Each number is 500 + 25 x the weight over the matrix's rms, rounded and kept within 0 to 999. Layers, rows and columns count from 0. Numbers have three digits each.

# layer 6 MLP up, 768x512, rms 0.121, rows 552-560, columns 0-255
505480475518524519501552494469508493513547516510445525550435486551471503521501536466472544481503490482551437532513507473477462482477516543551538509506503467500469495560500502500467425498549527482499515464452506506497436482493479495476482521529505473486486479527454535497472500500506468522477530534541514505498548502499525509539537498500465501544485520476496525508487477493491470482533500534494520502487488531463513506473479461496491515510524502482481498501460433526484500514495527499522477451498489494504467467519493452510516520510506493469519491510472496457477573458510469544500512480475502533483502516440505498511483532455498457482475543501487464483512474466518523459518502478487501504537528435481522492522469488497529509543500476494447509499506485508475509481500509
514441521507454499475519504507476489457534528520534499511486472494534483470455543473464498518495530495483500464550516429536515478491524476502492485523548520478509476456507497515481501508494487513454501491518525489475473517489519499472511478532480512455508506525497486486504504477543490449533518493499505511507522507448503512489488508533540512508497512511524533487440472498484485499498532533496521484457482457505486532528493542494498461478451476486479499489510479466487490478476517536554527493484511459520472467510480524450502478481508486505496504502499498499450526511512526491495525495514532515481487481569499519433514514556484509496519488494486539495510545513528510515527515459500491526502480498526501483440490529528520466537489515534510516541541464482496472492571468
518483497471478512489481506501518439478476534521498471467537511482483513496530483526552487488522447490526480483500519470486487527562487539555493517487472486500503466464459521501530526525496526462443502530503497519548490463415463523514481496467500517505460530508459510500520482506506553487525472508489502492507464499468504471470491467467459460525452490504529471475494492488494516513576467545508461489518511464514517523512490487466467525519462508502520496500500501493545498466542484553481483519455473516496492473525492530449459501533514494487487472509472504520426514494475469489487466496518514494500490495497511402457518508503531470498493484491483471497520474551418538500514507513535487496484499510490543522497488507566522502463484513496497511461522512511472520483491488
510515462500527481512488516520493482487487514495504488475540475518507513476485472497550493476495489506499470500499490513536484524489496486496517502521521502479474491506490465547493536493527520491494469475504477512530521510528460455538494518499495547487465530487475515477484496506483503522514526506527497488507457499470519487500506518522486518513500476466530464463527518475486520547513466461480516502469477501487443485524484526506502427498530528524460503468482489502506475486504478435520496468498477496517470486518496477471466417506490471519518519481528506528524507537504513510485457514491521493492537520482507495510479504469451490488498495540536519485492515449516475528519521469462520459519499525510515482519500502474511477454478473502468500488506479527512495455499482
533523510463492527553480502499501537513479498473467496463469476470480483511506532527519506530556525570504480465459471533500479519533452507475533513459491531493509545492518528500495483568489522525461500528489490530516520508439433469511520483538492508523467530477502490555555545541495497494470520531505461493499499505490523483522493546515509570509494506512543504473508458502477531529501509500466507521528518472509473517513494471506509487499460486476493542550472500496494508537503486455501506471500522463449482516490522474564476480515565513503507487524498488499478535545544487465461472485496519458506534502483441518515520505474461510500488515533550518492495516508469451487468505523530505478502485534516441526462523542466455498459500503480523532452508566530480497445494504
529542498511535518492515467495551516500493517494501490459512455498494517489502465507496505508497532551538513503558490527506532488531497505473498464474479467537526490499493521487495532513515474450450525513528510525481509504484538498489491481524484496491495497496515468487478528506544496492502484501479505450520498509507471478424527465486538531519470513457466534514484489471545510490503454526448533486519464472481468526456539489481518524501500463502469525483483481527483520521477477473505449516535483517484482489553494485518499516507505465507542487528488482495512501480475505533473486458477479534528488530481494502506513459505487472462514519521459517523481457511557480463492489486569510513456491483509490536478526525494487501544508457499503552542511481538539489495493446
518534499492508519487531504502517548503497536558455534503482475481505511481520495523523490514518514544485463507455540474514523491465521482493513493485484510556515495476485486473489566535521504546539517505512490489474438505493530542501492492472498512486479507492510512528461491479515492490525501497513506495494499501517489515501505455517488497473496486492481490473499519501507493537479501493466501547487483540470552522496499472497513529532499451504486511519503527532555457442577507519517508515497496516492467549519467531512545466530504540506466492488484484540502503520503469545506496495513531485483490477483500513488528515476527516457528523490569530515500516442497483542564523518518455513493497534506508532502548491507514486523487487511487460442506486508512520545490470
503549520515475562504480456509528503468513492516519479468502516510467483542510532519491467496466461501485476491514483498491467504480486509506467495481480491496517497492462493491501510472502532460493541514504490458493467512580493470494480499519554447450499549494509560494489507479520505492511517519506498490494507467494512513486476482514561464485535515469497483507492464507529509497517501516432448492459522527498484511538488527482473479505515505550495528461530487481456484529537516535523476515488485475496512519516503511529495496469503531523476541560518500509519485538502472476511513504515486554455525512542515527451547534485445515491491553510509509516506488453483503503487445486507509500502450517505514490490535513479475493473450518526448486514440477491505447508471520
518515469520474450511514467477518491530497470504507466483498479502522504474488502558548463528512536520505497521503504491488555516541485485503464485491523487505509480463492511472544527525515483535443514471504470542505498517513456501523495511504465503558514528472536543504502521497516457445486540468480502468440496458544501502498491454498493514484501532503429462496532504518523525518515533485491468496521511523487524472491494568541506452521481517494482494521507509492504449520495516522522533540536493495510504482502468469505498492527499503497524480497491454535533513524533511511474509530524503511509533530525469487538512466539499536522504479490490477497504533510457501492483507514497513475521474501529467518497466532511524548516500547496506525512497544495517483499536489
# layer 6 MLP down (transposed), 768x512, rms 0.0913, rows 552-560, columns 0-255
532551555405498484528510460558534509455489504506531453509471480528482496521433513531491554514534519496521506531481504510518520516506503559516517500478518484523457527502514527514478549445535473497520481506471539557515496482525484454468475486515450553447531468517465493501466513450510476452506516457511507503544506525473476557516490524522485451511482535498505462518475487528520531506474460529484526471505470496523556505511512505491528497532475477513525475527496497502510443466462524462541510486470525494510474503529499552485439550467519506514517498508532485466531490470541528534485500470498466537538520518457518517513457472477505496463495512516507490491528506514473496514505532503536523550476501479456533524498448457518468542482475459511498501526471520488472497499479508
506485556499494517491458500495521455538479513503540524536495518494500494521520514494528497492528472496473501508479476534484487481483523504532491542538505495498516514494490448516502476458514468499505559497475545461508518532535403478455511484542505498495495515471464481476486482510496554468513482448487520522487501538491497459519472535476547488542506501448474519539530491529511453508441551481493483471519482537484512499493473466545453522491507536562508517492483503541476465501502494491522534508486528472509475510494511492476495492515541507514434511524472467476500447457474482454520479496497484503486522544541512543505554483509563482515475439472477519493568466489513524473546499431508511496470516489529494459471476466539555491491528475488513482483457479487474536498516540
509470478505553532493466464529508558518480502507502461489492522499493478467513470433489525497487486482474505456530484474504538565481508584507481501501504428477500480523518508514476472502503438507497490528464476502487474434502509442481542509490481532494481511490476520473543482538524499462505462486515487538489524489480488467447510522535496499501494478473498519496516495476521554501517509520454488509509479503510497537528492482530487543475477525519454503540504538496558483525574493506483504455441484454544454451531491536450461473533535516506453490512525502489510475502447502527460466506503485512491507534512498486450535493494522475521458504516500500497481464483478504524511504551479500485538488508535504469493482533537533498497464481500505513491504510507488498525459488
493502487529512518533487502454480495524496482482483497546554504476451509505451507474489489435487466524537494541486534481506468534503498490528528542503508506488502526541433508514517517533501499500501513480538480478502533482483493490570521485464512471463508457479475488480484497501507475494489497494498527487494466518467516490486521500528525502509498505473518502479491519434513456460486532512514495452493518499506490528506498533535483514468481506522481504469537462515513513499442499516465514515449503503482469556522537495473500491539562481460463512506461492492526513481546519510454507545508452465484487496494509515473516515511517496523501456481469508470479502513488479522487469558489504493476509488531502485485527521472503513530492479510506520504462510496471468492501491
487478509525459478517507503525499473522508493528478482535491542522493483487528475524490484521512515519500489516538485480511498491489488456476503492504515472509469507498501515520530486499516481480506461513500471477453464466483500452470521471527462540517542455510466463519485490548470492539447448476503460456520495506481495506510488509443503548524491447520514542540479485559478507489546547508491481497527533516513484475502493496483526485453495522507482491456508455517511448495516493520534500468521502500502509456528499500464493487486465504517517502510511505508500511489471487483511502497504496478473499504470467535528489462443465471511506505504494535523481494508494480528516468463479497501521471514510521472544528521511510488504496516468509508476469517480496500460520505
439561520513478556489501545486544540513594460542470445521507462472491516510538550523469547509488444524495499514467503476510510523507508508567508481467491497490481492510506562492500467545504465532476509528527499501507546508496472477490485504542522523481490530506498491507482532491468507487504484510574515556474506518515536496490538525543526462523524505520513451493497514474484460506495488505501494499518525466459496504514521479491483506529492491532530476514493551488505502497472487500498493548493512497508537507491536517493523523459534543556521431499499516463540421492484517527456462465480518483537491480499499478506514462544527536517465455492515497521493538506475518535533555512482505509530497505472518479520538506509458485532488527536472546503445448480518476518496511
535519523501475479496518480521497499478518460472522520462540539485492487496515480508464477469499490479517497506529527488479465528523545489485484505523514516542506517515481485485466524506491476446470514476520501466473514503493504488478463488475495489490476561518543504500486496531484494512421489519492539481438526512527483504518535487496517490487460517497497477483507518529533528469538498521502477509498508470403479502469533530452532470535502507480526473502532534499507494505540524506490527524500493478529486517454512524522509488540515458532502486538523474460530528477526501491487536489461535512545504493514530506504558487561510470540507458508495534506469468557571487515487492468496485460506501557494523472487537514502530526497485519471472475509530542492489539488503469
515498507484516509519507459480518504506483517545523497475524498548497492565511534507499467487524481483527451582493516476506497479503458582536497503504501501506545508520444539420512462478496489498472485526486499493473463520535482483514490475543512449462473521499503481532505502468483499474551499509501496514525518477509474518489507480473541526505480486506490498468473490477494513495478442486493487487514516479499496527495446495500494515521467532571495535472483524493521472519500501472506483494490499476488515543526476488516494492485505465508483532488518504503476508493473489480498482531497554508489488544519494469475494548503477468496497491467509509508485496487495468515519470495505481492480493490558508486472489504494515527461486505578478499482441491509496485480483524
548516515573502503531516512495513475519555532497536500470472491496523491526526476513485541486529490545472474501495512488515515494495504499534537497507528498512505478500495479523483517470490522506482497524498486524498504515546466525465568504476509490524467536473533499459501494529465545508502473468453480529462497505502476446462452482441498485499474541498502508490525488485503506476543518533482477513521526507496511465492486466483538514511454477555508539499502490459524532485478526486471535490476456487489489493490512487495534514483489477509514473510481519440502501500506524494489492540451495494471489445495480507556579467499482529500481533515463493511488460452502494497530490494513486466527477496512475508533541493497492500474504478520473498497497495483498482506460548
# layer 6 MLP gate, 768x512, rms 0.111, rows 553-560, columns 0-255
484498512491515496523481506498540503510501484542497473468510495527490476454495500538528496529483548474454459478487467491547498502499497501521498507513514495507488505496437521530479471443492427504508494512521485522486512505466460468505466544466526532540508468493500471517501498513505538500456511500481498498533527501488484481512527535519515497531511479491504489458478481457505461466498534502514477483487516489502504527494497491536439490508508510518431527476484498493482516539499483518475517520460487514483542461484518466491497498491516500515511460538496503525439530511489493465498503527499479535501464488486507496498510472477534496486506521458492508492491531512486497512441515513501520513512524491569470532528567493501505529489538538503466536500539513474502525503500553
494516445518520421506504481526488507522518504547499509470428479524480493501574475490468564485457481502490484511456514517493536496491502459507475487530541506441523538505508505481478483505488486569499501511485509473507473518543488502504506518544531518513484481513482496472493482484502495508507525503523539483517486511518467465488508474481509468439503483457480534459513516518516517508474529517510473491464544503508527486508465510534480500469499475472507521536467533509531481512482532483467512527544509492484496503504519497580518480477522537495522480511469484501495530514472548485466469499482510508510540519531477555501536539488530476512512511488501493496489510534519542513498530497546512504522541505502498468532553482523521478479466495491544523570484459529510504478523479
472499510505509467548483533542536483478437461508536510507516507508496507516498491467518518508526473485459537478465486528556511493505515495506464514460514529473468518511511527499468457499510479501470513494495494477489495509496529529522470527490484475492498504493522509462528495454481480480481481481492534503556498492564456492508483530535503519543536512541487473521525458521499463505516463506489510551516474499522510526493477489527503532478517471528503514477485534498494506527515494555513451473503521504522549480523467527496500538489503571541513535513486517522526501520465507551486525518525473508508515511513449509489484511522532518491505497479504520490476501536466470538448465531476502494490509482472490492526527486510502479490487515477501529552468468474496506530486437
476555457490473521474520525495501509514528536495527488516469474530461494491534511501484491502469526504481482494475516504512516531510465477488462496519512500553527489479506494487497466566505505475472454505481523537529520506494509520484482482505537500514507522452471508541547474512455464517513489480507501525536542434460536487499474500528485504558483486543481540523521515530508486517499490515469489513523534501502469512515528474473468488490552504510472461507484517490475484519514505492496499470506530486468499493507496484485524504466525499502504511541527516543512495505478500474491514511509514487477491492473513508535483469463494471479536503524521518498514486463552495534492485503445447502493491482510466506477501493474503505496545509477493483481547511492503475446449492
474481459515510519488534574546430489463496495528486537514459520488500503490513490501540512535557510506523529501509497544466521479509521494534474485519507493492491518500519513500495487541496532476549496530475501502523519436508432543495519511522530490542545550470521501492503408493519506511510508482507540466490502530483520468504485493481486513468485466528504522438496522480511472564503484497492481498504450478490493475536473491489502503555523480456488550549522546520527517505504525477465526524464491523519465486501473482497500488528520502489470523472536487450522490551530531489523496466517533475494513482542498479515468529502517520543501511489499495490484502511489480493520476525499497469521496478549536492526426499504516497459488461488533465509504502521501510517535550
502511524488501527522507546478506490459476492511536502496535518504500493516519535489506515521486483497492499494472485508504517471491496492507551520470524482504503494516496519491508464499508488539507541505521504521469502503529523492506502509480556503512468485514506515476504517540490476490517544479503493497426508473499490500477547453511462503557503476469494513507517490476489493521507527470493459500451518504509486509480486488484510513503529510511482473471482490464507499517496479521478504497536527518495497550548491547510527537539458478471489500469508516565497514480479497518478472479458470541489507529500477524504504487526491517561512507514482498495507491456486466487463497528492462486461516505476528535521523506474506514515501480516486510497501524488511455519515488
480513475509431517498497531497502462486495450490483445499474495475510512485499519563505467535501527496509540540487540504517518503492513473509486477518549515495485498491531497493505509506482535513518488510529453500554503521511444540481517485509504494499497485517483530476521516553506544509480489454530516487453520489439467502515465524478466522505480495464496493561516497512509522549481482457521494510480538545480448527493508522504501507521520489467516456467467499486514510513480490536467539478496513496484507498482494451474535545459482505541506461489493513516513514535488498550483505535496453482525474474468515482504523490515506484546514471494517466472491530491500490482513525523474505505542498484540501470514443522498487469531505480527508471497527541511508505526503477
536496469496470483517536510516472494532524528538497527493493451496525462511488519501468494501521493533462510510466493489531511518510489483508461495505501473491477499533528434524489482466514506522485480461518484519492523493478512536486501524555506544468502515517506569512547497537477498566505519507505493530534521473494528505510437499487545485492500511473486504479506487537526484538478518477469485500513536492482509491439476509544468514475460482485499546540480493455469465520517543440482487481508517449473530470474519519465505508529436513527510492467499496483506441500483471493484480548468487500513464514520522479485489544491478490469473497473522512498512476456507476510505518498499505518520475534529487497491540515472508534462527527501481506517507523487511463456458499